From a checkpoint of a small transformer trained on Wikipedia: rotary positions.
Each number is 500 + 25 x the weight over its row's rms, rounded and kept within 0 to 999. Layers, rows and columns count from 0. Numbers have three digits each. The size before them is the row's rms in percent of the matrix's.

# layer 4 MLP gate, 704x256, rms 0.0896, rows 567-603, columns 0-127
102:501494506580501431499466502516483524499489504524498488504493496510498492495484516445494494475512486503541506486569513533512474527526471481553504467504525488506532490496502501465497511511499502563497494520471466469472523469547490471476492528485508477475527528490535521477487482512485525507516453474475502502546526497460489500496523509527507476503510485479527531526484460540551529521471
107:526488525473507508474483520515541507486520520558467448499533517526507511476521497499453524512512507507512472462469495485512502537488519522472479505494484512500509496500490480529526492546456514495495486569522499505464534483511487465487476541519452467528538508477458469511518496496506538514459493505507475466499493512527480490507478457466470451489482550452503513529524487542504485493504
095:556521468489496519501507512509533515480518512504488463487549529503500520483486481489500487487527548529568518474481457505540515469513474514480508518550487498536464519505490496519490503495500486491501483522470530519519476509474467504513508508486483470469486505521489507549510496499530481480492480458505499477484546452491514480519483489511522436477527483538491526514489522499516524527485
098:501470481550507530524504508506460498449549541527536460458456490498485501544541483504567525513493514488470538465515514516485482500536442441518515516500535464514517507511454476506540518514502525535507506545487491502522527559515473483482531489536485475509515480466470511485442457536532508538465474476473507517500465498556527476474523545503481518512457500468502518516509518532488477514505
103:497518490489549580467492510464511485525518503455502485487530495503527481478459494482534550500542483517474479540454529500528510565527514507517501500523514475462500488504491510509509503535489496495499484495514520519510528471468506530495546503458511532453522520501527506502491489466486492533541447507472505472501472527499484520506478478494541501494496528512493469547492513490491540513548
108:516489488536446487480458494493488486475517492499503495507503427483481536558486488519502510493484477503508507547502490506511511526514523513498509459464476495516513525493494525472536510541478479482503503490490505507532502427544464517503546510491507499494499522507454462509478512520480474485498511491522521509489487530499449512515512496483465534545516510476519488488547511531496535493495
102:458517493518436555521509510484513508518501503537468519457520471541540541457477480529487545474492478479502489499481478473512556503495523493514525467512481520528500502519482516483521490525444501538510458508533478502582507476484451490462480514495521518462485478551509522517498497456494511499484506534550494491501494537460471451501499488493483569515486545495512465508489512491475495467494
103:487490450499483524514450465508490508520477529501488518539531520521513512496511500521497482511489488529475494481486491469456528539501474498507529440493524474513510487489485511444491502520521492496457476510503523502535501500503497500536524538476482500507518494494447484522499535524502552509481488489471542533459506562491488508523517481543532535517469502512470488500502507471501517503504
102:460444484549549563515452501510487513555500488531498505526533505485522482498473540470516532500471477466463511502496524457486437502535475506465469438515458485458495487528519494513491490490508474537483489483524513495471505488500496519528481496495492465513531478501526516504500473527507515536501493471475494504506503498497567499490458466482511514506480471564499478525524484496529486521515
101:490490514544506520488523491512493503536469543487523493508480481460489525506523471484470520487540531454504456477493502520493455495484485494519536527487515484484458464533517521475547484472539507533518442468489532509454528504530499522482478512540528509450498487494504455494503532491485478459509515469517501489511447530538489540482510485524533523533541520492476491520481529479508481479478
101:467519532491508534461505520464521514493507515444521490500557499553513543546492502510559527506526507539525502499467519440475466508472506505501532525526460505480504465494517536485501446519522511518518499446435466551497451488513457541514507505512495504520493485515449479537482524496542501482523543491499525478497524503441477471476502486467471499545513471494513487495466525541465516523499
101:519463519513538446484523528495515474468550505521504496475478461511517505528466483530531482483485547498540501496490462451445523545507524491490469527494456529489542530497529491476514500486470471493490571484493526477495523476536502471484479534498479482507493479445511543475535502534503473531520502492509478486521507495502492488535514470507505498467465530481530514500502528460513492544466
097:478436546498463479502516451510447472526469498450495512468527542514489485488519492477491448498460480518495500498533529465532459465524511504523495558516535525518460470485494472516456508561513494579508539492479491490537528505474473505472480523503479471492516500499463512523522481479502473500515502509560479495493510489524502487461538480504517478500499501480498528474521496490510508513549
106:525499516494535478501511508514505506442508533463472483515488500483478514500493493488527542537479512479487441551499502470521522517479535515530513474501516459520539500479510479500531473517490538553530517479463461543472531490530479495475477493493470473456509497500486494518534467495480534524527505553505476491488456526534496483518486541496511529558479531472465476502518447523454499500501
093:491491529541559489496481504486490526453513475524534499497513469543529510539541506535505497474499519468503557477509500469515492487493472498515497531505485503512496471527516484525507481463508551497529479523559511484451505503492484459478471457470513465482510467518485521503472478549484465525448465491514476525491510483489482468538530477461530492488511476531486459518515515459532508473483
104:463520508488511476488498483472488493528498508511485481506492463552548516572494498511485494505474465505537579484502544524519494431484519457494492495548503521514528509519483484499508512467508478508505468534525508486468491460498547494537505477481518479465496473506486479523508450515502512502520486534472469468480500541517490460468525518467531488493464471548486487509504505511495544496520
099:482518544530513550483492487432542489477470507515473487496510485517514496483522453521494484468531486462492499477531522531536485501521446523495488473490507525472509483484498475497507477522513481501540497494531494517512490477498520493522472525562473486470512460476504522460562546499532497509472529471514489534485511506444494507509520503498493499489494531490477519520516507497485453525459
101:498514502524499524505476499507522475492477487519506492523504505528468534498491501492513520487539470511517457507492532451458524537463495508467496518484523497503499511531512524469517492503476527504530505474469495477516506535497502475451531501477555506497459502531452488451500530521494470466444534492482525530520531485494496502528476544513552528487487542536511456525448485472516529512496
100:525521501503502499487531485544467517539506497464509561530487487502467514497538511515500556509495495494484497506486493510471475478516494484485501496509555502527516494506466512489530503508521495477483476494515479517473455488470539506524461473556483459465490487515510519460517507505553477537503464516506491479472487493507492498471530494518510523476486492501509479490441508492480470553479
096:534462525514540542534507477532482514467537524515439500517544516536535521515525537482477503460528482505501492469532508474522486446468515498526513484489488498481530502511474487532536503502488530522523535495473494505537488503518511473462492526487480474508534454478498520491503494545465503525497510517506485511458549476491535466472517519542536499482451484510489511500463488484487488488511
097:453483533537508499509506546476523455468507551496521475531473495525540465523539461506490536525533494478522486529535549475495524520499460487530490513515502552485509475521476525523517534494513530526499527469488465503484534517513470469513464494507537535526522518500527490493528491509494508530507467498513493462517535497499514488482481467442497470527489469454489521493468513491518527471515
107:472512489504473513482519468462514481526453499517443542490513492519529493490435499491497475496495503456469511482511513445471490500509486511502518452465553494512492533492500459468510521502494537512472504517524546489495498477507501481452486490523511499536509497514485503455479531537479497492514486488487485515482488510549473533517526472504518496536443476501469517474523510496517464521493
095:510518480535508496497489499484517533490484486535483536523552490535546550468496518520497467518513473484515528517479560459515503437515533489461473522500511530513479518512506474488482456473515511507482495536482476509538473486553518518502501482471481445549525506524473453513475487486502532463501513490514494492481539462524498471491481485503534473513466441502522538549476509500474454491517
095:509458504470469520524511499498461524503473485512513427475452528492554519493490529494520475494511523517487500509511489458487507543497478479468441517507504495503491524484485502489520546470508499499532508514513503492501488513498462500497538553462520484518474469508545489454497534482517538539482488539463515478509491497484487511532505476485511518487526497532509487465509542449491471459540
105:498490525500507513526483514437541504458481521489512466457484417478487483508535542518484536513509492503538506504555468504491486522502487490487496537528507464521519485495504472492508502489488539492502535475422519503537529516505482512528498489480514518489477468481503524451500487502480547470476492515524556534546502462507494492455517472525483522507486508497474504508515502509502500488471
094:476471501534527550493535485509507521541488493462495487509520511504499509509508489518493464470479496524499518492511462538513454490518471455534539476475535519509500511513485517466531498472508463463499503514465475513504477522517479537505484508486522524485519518518484487512559536491557523459486539515526529489502462504494494512442496488510516492542481541479546514511526500498446466492520
098:503481514484457496464504521543511519548484502520503539493446495521458513549489469497534523473483472494486521510474543503535522466513519504475491519522538498512484491534481478473520494487512514523464424564481489505480467518478508499512559498468477512481498535452469502519489463512508551507507509521491498485485481459471524514463468513457541516485509472475463476519514490490493505499510
104:517540467498483534493516490527480523495506484491512454471519523423508504516474498505512467541461490486494504473507513501501522560475477482512495549432488493506488459492481503516481501497535503499492505525467495497487528533468521505534510518465521488524519527516513496500487486533492554493523493527487503538573475563494502533434503523496502490507485535497489506475521483526512529524500
105:506442529489509513519471481448492460496496526523488540542526479515441460517511516514470467480448501521553486519495500483476499528505474508477513501482506502506486476513527524528498533501526508479478500487489498540501544491509580516499463531498467443480527519523518491533493500496506528475496501505497476477492492474511499488510498465494511495515516478436516518495536526489500549558471
104:542512504496519486513507527493538464473484530491492500458457482569484456487509463505447510527461498522531515462486482519464478514473526469494501542508477478522518519476455524484523544500442552479525524445470493491483485477532545472493483537514490504459518513524487463523479539535492467474459511488479484521501507530486509493487479482536468508526467497521500508509464499507504500479461
098:498475499475531464507489463504457481482462510496511512479507483520498499546528547517477533503507509501494508498524485534541488496469483447491506510506483482481548496516497459498494486502499532577487498513457499512556509487527473465531509514481492460518494480528475484498491497506529481479542459507486493508456550491528475464545496518510510521538470525527546535502518473519494509510480
100:549458513510484491486457500495498531455519495491473522470497535519510463495451539514487536517460496522515544513502509496506479539516518529529499492462484487505477496513494505542510501467489512485516493478474495500483532518490515494469513496476516505464480520505485510531507456551479489480463512505527516455525529500482479525516489502534520497464485499529499497542516515517470499548524
103:453493505524534506539490513470499486495499536519536497512504483499504472452489500523490504517478438480492495488514493476517488498486513499533511491519503513473516539478478482540511505486505470474470507503499497491444479496515539502515521511484477455550539474460536505535476524531524513496511477534497513509562461508514506494450501496483516499501478512516504492538490511519517491496493
106:496528498468464500472536482512520483506486487503492497493529529484525500522499496484544531503565513521521458477511504477484498507481497485505499527555485482527480506461537516478493522519477503512484491493497541510509500455532501510529510528505466528509470564488516525487496485515470458496487499475496504503530479515475509543489489515532538490497554532530500496490504501499505463480463
101:498483520497513481533465489496530451474533539527515491498488557528491468449502502522509473507495480513479504494515493505583481463487518532534480520479481475454462482530475504506504471490559502508469534498486540504464538479515496449530516501467482539464518493463474523548507488515491511469518533490519413495476535473526516474525532516491517534489497540505498505506536506519484494521489
106:509532515507515546505538520478531506481506524487502437483478509504480495510494518501496481539467507490489504527525505516528509536528497490488471496430505472528487486517477495517517529501536482491530484498491468465510504464484456489468474443506471480535502503481494522509469463531470508503502528520501499488529482532456484535466510482487509483432557489510476511489500470538547541497528
103:469498437516477510469453476520510531498487512512510518453479493460501508462560521497477439490490542524526518496484536483490527463490545487487506479516544534501477498545462474455509505529472482522535506506482496503503451473501523490502513503540527500517505482452476489498487511487489522460527480491501523458469520517447509482493468521548511479519517460491491485531455528498492496504510
# layer 4 MLP up, 704x256, rms 0.0924, rows 567-602, columns 0-127
093:546484531496515472440489497487520528499504485471473479520517500519460514495545506507507570449505504467571469498509524486535492487494462516541487505496481470522505474491535536532477527502516502512528491473525474470492489490458501527520495465482506511493525552502502483469519481519528501531490491473524456521502479489486516545507483494510489507541509495506510529531505513475505517516493
107:487486492498466524518457525525539495521485501446485545501519508503507547495504498514505482507482499487510498492501460480523492486490468489462529507512484463500471458472521557518519490441514470521485518507564473507483494505480512514451529485467521488509514527515559510495476500455517509468502536487485515490519461498467515537470476532517532484537479459488537528503473524446505449511500
087:508534514505517548529514527483491558497483484487490503530498454461490486538506533512482530481498498438528499502511476503496493477429510479476537507549507488533503469526504543508526469477499479536483502520466532496456462482494518528536487516501513480508534457477486476459500513498511514518534483495500528497471519483512552511497471479481461539515525489504538492519462548517484487467512
097:496462406526466527499464463487495460531515461558506469497498566521541485490493483522499462474508483521519544509467484498515510517517507522488461492515522524459466551517485475462537523510500512499545522461504531496507548496474500518498475490485522516499512484532499479531507516520482420491504533485512520448518489472526511552519494506493515520480512498533466471545510515500512514547495
096:539497511521479501487463490477486525480493510517462505556472486495483502471551514507478495488499508478516479525500485502506519483545550536492484492472506486500461485467560463478473517486484519510496486520489455468481491539511528494513472534545511480511539478517500483460494499493508486483458508492478509485514497487480478522499490498489470493550498509505490512488470441492550447533472
103:509512450534490517464483503520473512503492506505503497536530535491501496481463512505474558516437477508528485487495518509550509451513501562540525470449459560489479484482475504509501482470532512486450499466512486500486500502478518538484490487491517538513506466522472497513506520503518522490516489510535465474470473492470491470524514516478484457487530520508519495499490543515522546506505
104:528483517505536498488503437474493479515525470488523525515501514530522504493497512486482506539508448531514525496551517530532493477478443482504521499482495540488485465502527486491509533488511493484485523493555522512458504501455518493426515510469462520520498471498472492544535466508504508493471470478520447501541506479490482501510484511499490471482522500504536466503478527494517519518510
095:453474484527514474460463507522492493494471488509513511498482499496501525493524493505445477488529501482522467519493532500493456501486529501521510529469503471481530513482519496507465530538504492514483498471521544471460469479467431434468472497441541494511475512505522495491497511483472478449488494565505529482499516484492461515518526517540517501509519497511528479532522491492511506522476
097:489523568509513505487463503499564472494522488504512491496449482557497495478507508490470511508515513496490499496543456494526412499503511507448547540497485504499512514468502561532519487490510460472479473470475493480544490474519513532500468504474510520467476464471514501525517492527470496504535501489514471495523506513486506544511483490518505482522520508522506490447576476507551517535503
108:531473501506510526523472522502540513508519588489469467451454524489497540500496459482498460536519460548430481501516484468502494481529482490459502466457525491540500509500495475495485480497510487516489515488494479477497495542491503508512511474511518527504509465447488456505505507477502526505536489532449546505531543491507510498476492504478502488489531510498516487473488504509522490465483
095:490509480494493496519470514498509510449444486500495510470488485490463479518476492500512493509513485510535512483479468484485505461526467499508519516531498480495531474515466505480449526509496527483508479552475572500534499563468500499486514510483510525515539502503517503449500520499497504479517527524478495505496494454537505511485489510467485485499494415503455528542502479448529497445494
096:506473496507497509472506482487570481496457455465519507497525474519512484495518516542556474492509555499504477504522478552515499499547489492527495513530500494492476489540507514497526503453465487477470507538544491509513491488494442447483491517521544468478462515515476519513523506450508463543481486524477484507516504476525536502559497498512494513506503505496503510501494515519485499488547
093:494516458513522484501513514478484514478482503493476502533484506482503493490523488454499493518504489495485467434519494482462459498467498496485536519493509479520522484495482510547497505525509500541480524486514501495561543514507513476459501507470545475489484472539452453467521480473512495511566506491535477502484541515453479509536483460473513478483480484471484533505452484553477511515472
103:496471516524469507476471485530499486444481528482520541517501536541495455522474566511512510506515475495497542492476509472473460471520504521482508482501526535496511538525503549497533463533495507476544492503503437496511492488556488512499504513488507453503528507518468524503491477531479548478504464515498484510470549533482500520471513503537524486477500500477470462499518549487536463456461
099:489485533465505536517483520482485499515505490484512517533523538494480549515444560539503502504510499470539492510515484512464492555497518520502488487488505524531480537484467530510547530469516502437540556553509502510530501439513462480552495425486499520536540537496505494499497513479471513500499503505533524465508474498502479533479478539486499486485508528475492540480528522523503516491508
103:487478484465532491519498556514517459513523506508498517504544500468486511486503489480538504517476528559487462527506507476507504499552507480511465517588511525461506540474493500507488481508477487491508536532483474516524466489508498491507500571452500490474458512463504540450506451518517540467525501500505473499507470450488481508495454502509515516516478510508471504553507502529453510497505
100:539501471491509505516470473486498521544502494489578498529519521519488559470484529442480501505495461472499519505540467491521504517493521508524488525501478532499498510524527503517475485486526537476485508467510532534570438537477488525518520464492514470492534482466442515496523457466487513521548449542480510507516476488479509516475514555482489472513499500463472508474525472471499550515518
107:544491493534503501517483471506510527464526529510503497507448470482502502479462483489471490482491523484462502510479536495496512492488476512509487493521522532541504511528484562527501478531476501494523512505437514530447490528530532500551475514535465507518498460516471451511536522432545480486475513482517481507491532507514539511471521517533501472525507524507469449487498538522521512496475
098:528517483502510525462541523534482477464452460497439500494498496500490471537518501471497512482434500523497515493486505518488507479483466522532488512497520524478482486497441465508540523535487537509509537492456494517527499525462531501502513498485441488524522493509536530516532462481500487521456471511499487472502542478460500447496531475523490520506501483532501468518510516479483495499485
088:469518506496457482439524517520500521455512506557564502471517516469539470510450465470531505495546516500493493533455489527516513427495521502510512492521513526472490472508491536506470458484546513508510489449499485473519521497487527521497500494527484503482479510524496505515484471477468490508503525510530518496539504525464493469518494492529503497504528509492529463501487501495493525540466
109:461527541493499515513522502466524482544512487547523483500513478494528508519489446484463490507498509489516483487503503508465474532466505498525450497453506562488515551524541478457453490532489500478520509445509454464502468535526503453482536501513499437529527522499530508502503507523525500548477487502510501507495493497473499489474525499469508513514501528507499483476472566517508539545473
098:498489545517503469490529454480474497472508495496514538499460484520488498528493507506553526520528508505484535533554514484545492528505507483517513503477502489462473494499508470484478485483515475527511519526528551469501520476488537462523492537525513544532528517479519478505498512508511492492479513572510517488473513479505478483512434477512466527543509489473508520489539532542463494490495
102:483548484529501428471493513484546551473486465473500530493488493548479487477463491511539498495551479528479512519510498521457493481487551494480550474510460485478541519459497495491504490492517499498449479490451472475558501524513539493491478523532537476508482522505460513483482454454493511495479528452498508475511516527509515484503495507510490529486501559496476509498520483497541492473515
093:478546506463521535473466522522489481507527534520518468480543551512555490492525549488480484564447556501481461490473503530462495475465510477439510542502513462469508514495519510460438477479468490470514497512492520524508491496490523533553472521471472525459500506487488496529477472514530535498459497490465541496480472512490511532486496455462486500490459467541501481511469503435495509474469
099:443505510525485562494484478526507487486479500507540463482530498527487512475482497491525500484524509508494489458463556479524462511564471513560505533541493504524470511543488474487450511478526481459480507518522489472488523500541477533522510487518497476539513475482497483499464534513492477503486458486498507539493478513551524551476530518514463511523522491484506508492528504515497501465501
100:450523492508491502474508500509505501523513530505546500526496554492523484516464509499521541490460504494496500511523471545499445483504480519516499503508495506484527490536495460502526456476506512428503519496538492504479483519486491554506482511502529524518474532484474476546510514502488511504520473479463518487500501509496509488504527521473472482520470517508499512508530443515518482457472
090:516477485525490517496554537537505459527528545483502506503447484507504504538510504484497478500486479504473518515511504495493496480475457494485469519484492505498463558484517451505496468519488483520482565508490508514480507455516498517487548513460493522480529514499510515547531522478498498495484518506513523524489492510523469496547483510491492536480484544515526459483542535522466537517547
098:497490451497472510471523480512491517494517522496475534490521450539523531458539504462465475483480478524551501477526515509516522498464514497469504472502521513484520504499486533487469472527486541496487520522466536505568507486503501499473534520509550507502506484539509533540458484567484488506468488484508525506507547475559466538517470507529486521472468483469502507564508513457494505519491
098:505510505477484511488559537469504489479500496481507504485489507537457532477462478524489497507521480506513526563559500480478500509527488454501508470492489465532492491507472553533570484519478490517529513512513503465520482491487459509547521490472477484472529508494496505529480460511460515476549479513460507510521470531484482494465543531522516515506495457466486476479540497518500518465483
111:518483504458546458480512500523501500477519497484518498484533543547504512484502504506518505492499509513534495487523501521474447513504504479522542521516522501513471527512470554492474479510523481513464499530506491471507480496512543511504523528504482477486537491461505482493548446464491553515446525486517475482519537432512483507511532507516474526495510487470504471522516524533456520465463
094:502466533601476520496481487498488506484510497525533526530487506518477544477516498486501496509516504522473507507482508500482496489448467517516479489489526520497511519537448487501413502546536490506496519493528541476501486479502442513484530505470498520479477487497492440480553531481445514536531534505487501476534526479490478489497461479518489518486515497492489514477530521499505501478513
104:512528483472504488517481502477501476505503497532520514500507427480469498543481531522517502503553520497519539526524485517483477522445495487486510509514466469560479487437485476490497522503499486515547471502532525467488447474522468534511516499479490434533523511523504511539446501479496496507524493521487514502475461492503479505546507494500486468493488502524440552517545500522520509460482
104:506500540487480538467483519454513462486471454469483498512505498484428488476504510481491524522513487490470493556510475499496511485479521514554462517497509472507447506498534471502517511484510460497506476450492426497493510488481528502476483527505550546458525518500508532509525498503527471534497474491540487494498454516520472484525535534531497516547467524496489491524480506528460492466457
097:490482527510485529507527519489463474456540519530492492531465551548476500536489500473530457485544483507486503518504522487486507513483460460469542494501470468509523484528475505466508510474459514520472530538471514524495503538493513514502525579470503443490502501491485505471496501481508479515457503464441482551497510538514519490486503498469537521482461520518526497497498497517497471497528
097:479527502557512488499499459510486526463480474479464483490455507498488509512532459492424537501491487529508515517499517469518471498543500484468458468443524434502511450473544486555500480505520501506490494467515497500502536512468492517468447477512486504539497463511520499466516484490499458466515552492502475486507523488475518477515501485502510491484492466473483492487484485509565485519484
100:485476482507473513484498493486513451460505504500492494495510531519483472567493464524504505507472471510506491475509505464538500531487515558515523533506524533506497527482507468545494502523532527524496510474478476505500506508469478484516492479493445484483511493479497483477535517473509494483492478484471477529475564465468472519499480531490480532519484486478529465559543467503516483539541
# layer 4 MLP down (transposed), 704x256, rms 0.087, rows 567-602, columns 0-127
099:498503464569475514529519484503494495487517501503491476479507503525515514504514533493526486481472482515509525478525513473502491515508492496545498464528516546518515538493513450463497486519498543484532518527503507492476516486550479482488500495493487474510458468510497547498483521511503517504477475469491532481494505492497482498519485474486528519453481511480471481480469479531485451480496
100:444512487485455506518506500477493472565529517474493475441495475479484528479472516513497519528475479483478481480502515537477537522519491500546536528495527487513494447525494517510472481473542485510495488485488469490502522492488518518483459499518488487539459501507489451510507497482480468529518521513524478483474488540519498505506510517534491539543481487507571509513521462481496495497580
091:506469479477438492462501455512479475421515477488490469587517519523479504516486445489512472491521522539511516470519492505540480489550474492492536528495492444498454516468529473513482490506541462484523502537483512510494504494455477477468489505485498499462463526503519522578520485508566471482479499483450483484509501481489476499530491486535519486489478496522510519470520513493493516502487
100:505460513476544521504508517519468494477513498496513496483495473505442526517508510479509510520516518494491529481499476477518438516540476422493502523496509481520504485530507480521521515528492540546526489555504505484534501549502472492504507502536510517531483492487482513459467425526520477556492491525496477499523485500519541465542526526520483527540433536493545517534517473549519473514516
089:520502469435503522502505526455530450563523512456487525480474477513533502492511544521540486467493487481474523525466502573494518492497458438489520543539530511451485489501472495497494484504556543494481497505482535494508538496470477494496516496441499506463501557518502523463523517477517487528487503501473497471504465498510514482479481514515499519478461498532519498467520514483500523538564
105:466514501510494476486470518464507487473508511505504524539535513506485563483493488516473528527473475472505490520513495510515499485492467501556466496488484516477497497489517500491500473490448518472498450498506512488516530508497446495488511539518537520516484529500475487480501497503501519529507526492498472452528466492500490491531488492523477497572484485475508515498503516534503487507500
098:507500541476451483527495503522485472509461503519509470533509530522512534504475456520448490491541455484479478471497489481513521509485487527460553487510490493519474480522469492467486528504510492524478498471539472455530533498499514494484463461484502546501485491514495501527515489534480477451475481532544504490492504493485478500506493480524572525461472541471525515501474554510492519524518
097:524525523487477484529522518474496510493528517485504511530499521530512474516451532470541499507503511543513533483501466521525535516526478472503541498517486489476472480518494536507524481507491499474476531535512508505493509520478510518533513469519473514508489514494501494513532496489519501533535496451479563488447478481498544462500493478510510479502470485493472497503493520498492527488526
102:468511479493487461499488485491469503499494502506522497498500506486504493504484543490473523505469509509493476525491531563460534538473527529548477509495450516490500482485459475481514487488503483558459529469533512517497519487521494473526491532482517521505506517501542551510462482496481506536523512505498530448482476470496491470491534518484536540488482480449531511509483488497486476477531
106:476491470535482512490511499492533484539516519456516468498492504441466491503543516476550524517502484488470481443438485501520481493510453495495479501486516527496483466478526479521485522481492448486508507560469527504495481522556514448536496489535479479492461523510521457519482474480472469460518472471475497521504524507459516505504559523514457518523513532480477509522466503477503493502499
090:501491525516479508538468500485478516472538478464535513491523506505499514501503531539523490503521520505501494473466497547490497539506503515541488509479522534584492456474539491529493500501526498514473465460506457565520488505480513555493502497484541460517463488486498492530476474447497486503493523463501512515460517524503479506473477521505524516504503527501516466523496501538495520492480
097:496498517523488504541496465475483521490451463518451516495496473491473537497493470495467506492510479498508536478485485513480522493436529547519518496484489505517462459478504477482485493522541519538504478505489484486505489497487533499544549460499492520512551497528488497500482518503530532453502506496488529511480510458503486545486486519477518585531549482495473489475490463501512510486544
088:506498481494506512505491538541530476496504499502513505490524486506464497496488519526512541514518495491510519578458504516488511511503520505524450513479497485484502513529521496467497532462510527467519442503504485521491453514500498521537527483507487484518505532510520523543463488533476519483460516462436500496504422483486524478516523503478479521500490512557518472512519504454516491508503
097:458490513525520491497492556519501504498502490484513495524522459483497462512457477490476476509502516533502492507461483470479488458516488484523501503492549523473535485510501573489499514537501545501473537459486474523537499479536550475506538518529511497470518536502491476492536518512475445554492471491493516544506510511533490483506513464514473505473515530509538518496485465492497515538478
099:492495522507525507499458521525490512476518465446496532473490501525496506535499501521472509457498490489528542475507504482531489471486477512487531527508447543533499465530523537532505492472505526480525499494533470523473550476507493470478488450440458473491505445525509494513505486544476441479497503490471481522534503510452474516480538474486536478478502481523445455516526517504533503535482
108:441511467539525481487537463473482533492498526451481507496513523514537532475507483518465474541532511520476475513491485473487493510510500453478531494508516538481501517494522521465518481471483558465498480521492508530500475495505475514468534488508491478493482508521458531490554532523523537541498521475494443489540531491455438483489501467468526500522482520481469492499505516517495504472472
104:481492489503532475486570508537506487502542518486483500495469488537503499489490504497506482497449489518518501524497482469479484512488520448498508492512472517496485505474496499515535542488505513527432491538484520500472508536500491480468515479482545477504532528501554443528454477495463511495472505510499498470540506503512458501473495457529465502539509468475532502482500500529514498461515
109:487510479516516497528510477500492494513521495501470495433472549510532514488479460511499546492481517513511492486510535539558515496493490524478497517486532511497518527495504501503531495524446509506539486460474518480491475529544537496476522526492550485512543525485482462538524486519468437472490485508495514491507486519478489492540487500498519517499484491495537453517480523515466489520468
100:489498531477497497531504474436476500510496481497503468485565481517513541497468488506488461509523518503541551547524519457555540454484455512479491481495466481532509513509528495483502486479487482515517519510516518533521529530477455493528509546525492536506486501445460520560488492494476522482504455490511509535503537510492500496539441514496484509516550525513502507511561507493504532472532
081:532504492525498539558510481500483519508509533505415501518501502554491514494540512511507489519497485502468469446540542478480485533479503504485474512494459495528537534481481486504501520505458507508444543523489490530496548521520465483474489534444469471524498461485513496484513506519524511518470504505501530530460529462530481494483532517501509471502475496503467502508535495486493489503530
104:447551514481478495515517530481500498537502491497486526500479465526509493513545442509450464500486489449500483447505515477520517461490510517505463495457487551522536520526488493487477483495480504477502524478541489528492508470504468495529532538518503497495521470495507520509528532489512496495452468476507480500491519506517491461524483501473522498486543535502498521506438552516499488508465
100:557512505540509525522526526514495500513543478488490504472541488472487536441535535556470524501495483517525508450461501528456512477489486492483506535508509518513492455491475527477518522431500507498490518486503470469484500517484499508530500558518486498472467496492518509489526533518499498521520526500489515496517508515460574521507540534515534544461519490502482500501505486502495481497547
100:474512488478499476469526501484545493473548515457511472488467506461468482475470507473540502496532513535480468495494460531481542558490479520519545480511446486502501464510489543508507520509499494475493475487514504491524490507442492464485504540538510531443485482493495548493522488489481513514493483472491522460521491487485475477455519498509462517510504540463483495457531468461495500466497
092:467482512493485453478512506446498482490484463508489552531486491510466500503517481501543560479547474522491542508510506509525470475551502515581479500488488510513475498481505513504508460537485484512459511503489470499550500515511515495484497462518487468541513486468473493533502478500494469491550490488538512526547514509497494463529481526512492503508485505471471496555563482572526542518508
090:500505503519466448513563510495474522512504534467502517482518468500478525514509557505491524527515509537519485486490479507516449490499449488484482482524490482475510493497485452468502526487494527527494509496523508497487570540539524496483498481515467506495486497505484478482510531540503489485487495495541518487497505485519448512462461495516478439477471500510504449489514533527501568473483
106:486552498478512468510486511467499503511510516484506501524448499482519499498504535462520531512505455499556470508486494477465552485439482525497491458489449457472521468514498465534494481514515540518463463441557506489489515500458514496543517486523489520491486521500497504530479497469495496491493459492508506503483507508528490524558530500505492519476509478526467532500485486509509475497477
093:515543495498502475547482481447458484457495491487534483473542500514519491471535513474457502514526540499547462502482417504484498501510507489498524440465482507508496489503480517549466536519514532481561527478480519522498536508510493493482468504516511511536477484530522514474493540532529474541473510476519473505512497518504472519538503468541449491493506487531508505491465482500541536473504
101:511481464499525537495526492511494496479473424495542472506510543420531558488487519496519495549507515450522457553510526494482523533497516505495487510478476498533461509527480516492505494445505468501476487509518484508456489507536483480514504498566495477503549524488490484485525519499520554514504511506484487555497531529492526491504441459463506472545473502486451482471515481482509502505483
102:466461531514513500555512503496529514449498534574523447491500544460511503510494539460498515490526519491458466501475485544499522480494489519527497485537513499509487549480496484484501504494531484503502477524506488535500504518485534495485502530497482568508528507530479540476526537533487488514479494493512514505510515511502500501544470480469491543491466509530519480524484508559481526499508
101:464523479526511466445526474477505490458524549499504515500522476508495493503504548553483518518522452490525455478543483554431492518485467501503492510505451496508495514416464533512521471524466502508490482467512478463504515492524487486505486510526488481496489458496509498449511526503470517522464490506452475474518507500524505513464458467497475497503489477477502501496501533477485480474505
091:523545446449496537487462531481509530553509532446490466505502442488536488522463519530434540525494483482506525522507495499501528505549481498506518470506521519508466468495529529521523524458474474478500500496521500470495503501511561509479476509542519487504487533528502520524498460523484471482464490467504492468483447485462501507510565502480502452507497535487479486516452490504447483552507
100:521482512531558497513495513503494491527506483526511509492500533518467484431443523482438472551517518506491498521472470498506527500475491486531547532463485557513452476481486498541507493516477500500495533479504465516487515489527480478519519461509482514551471497497501506517469522536510438517461533497516503504530522498489547480525495506495467484528527461507506527486499516456501549518536
102:480509468525541514486515547501529488484484536533467494531525500497510510517506497515541514474489487466474494490505503496517536515457489511525531475494472469479511481506484495484477511500533496486555476497514467514448507528515498488539520523518491464505495470479455503498514531503510504472479528503515498477525480506492497536455475508504526515452523489489487551455518515469511511493502
093:512466508486508459460486504477503546531484533481520540521542461464508495463524496490495535507491501538501486505455503493509499508474495525551461517533527519531476485495494498507474472529510482475499503488518511500513474425450494488493474456553484525491460510500526468509505471483498457460542530551530475457524487506496498566505543518497525488524516516492495496501523487495494482520419
096:514469501497516478504504462471478483505570495527523497513552504498521481460540520502533538466534501489501460497519478486461516525464554548539515493466512493502489521496469497478510486480534425509547530538522517430490481526492500479517515493504494522457529517510475501494473504554528510481512480514478503490554482521505518511536488518462541522504494513499516476480475522491476506496547
106:530500533530510537481484504488515489503477476539469484506529530508508484497516526527516473545510495488475497507479502513454517479484496483493485495475500497453476503512479508524467524559495522530519476532561480491489525513528494538507455503508497486529482521497494495498527470501487478495484512487528511539472483551514503523522514459517491468486524551506543490449473501529513521502488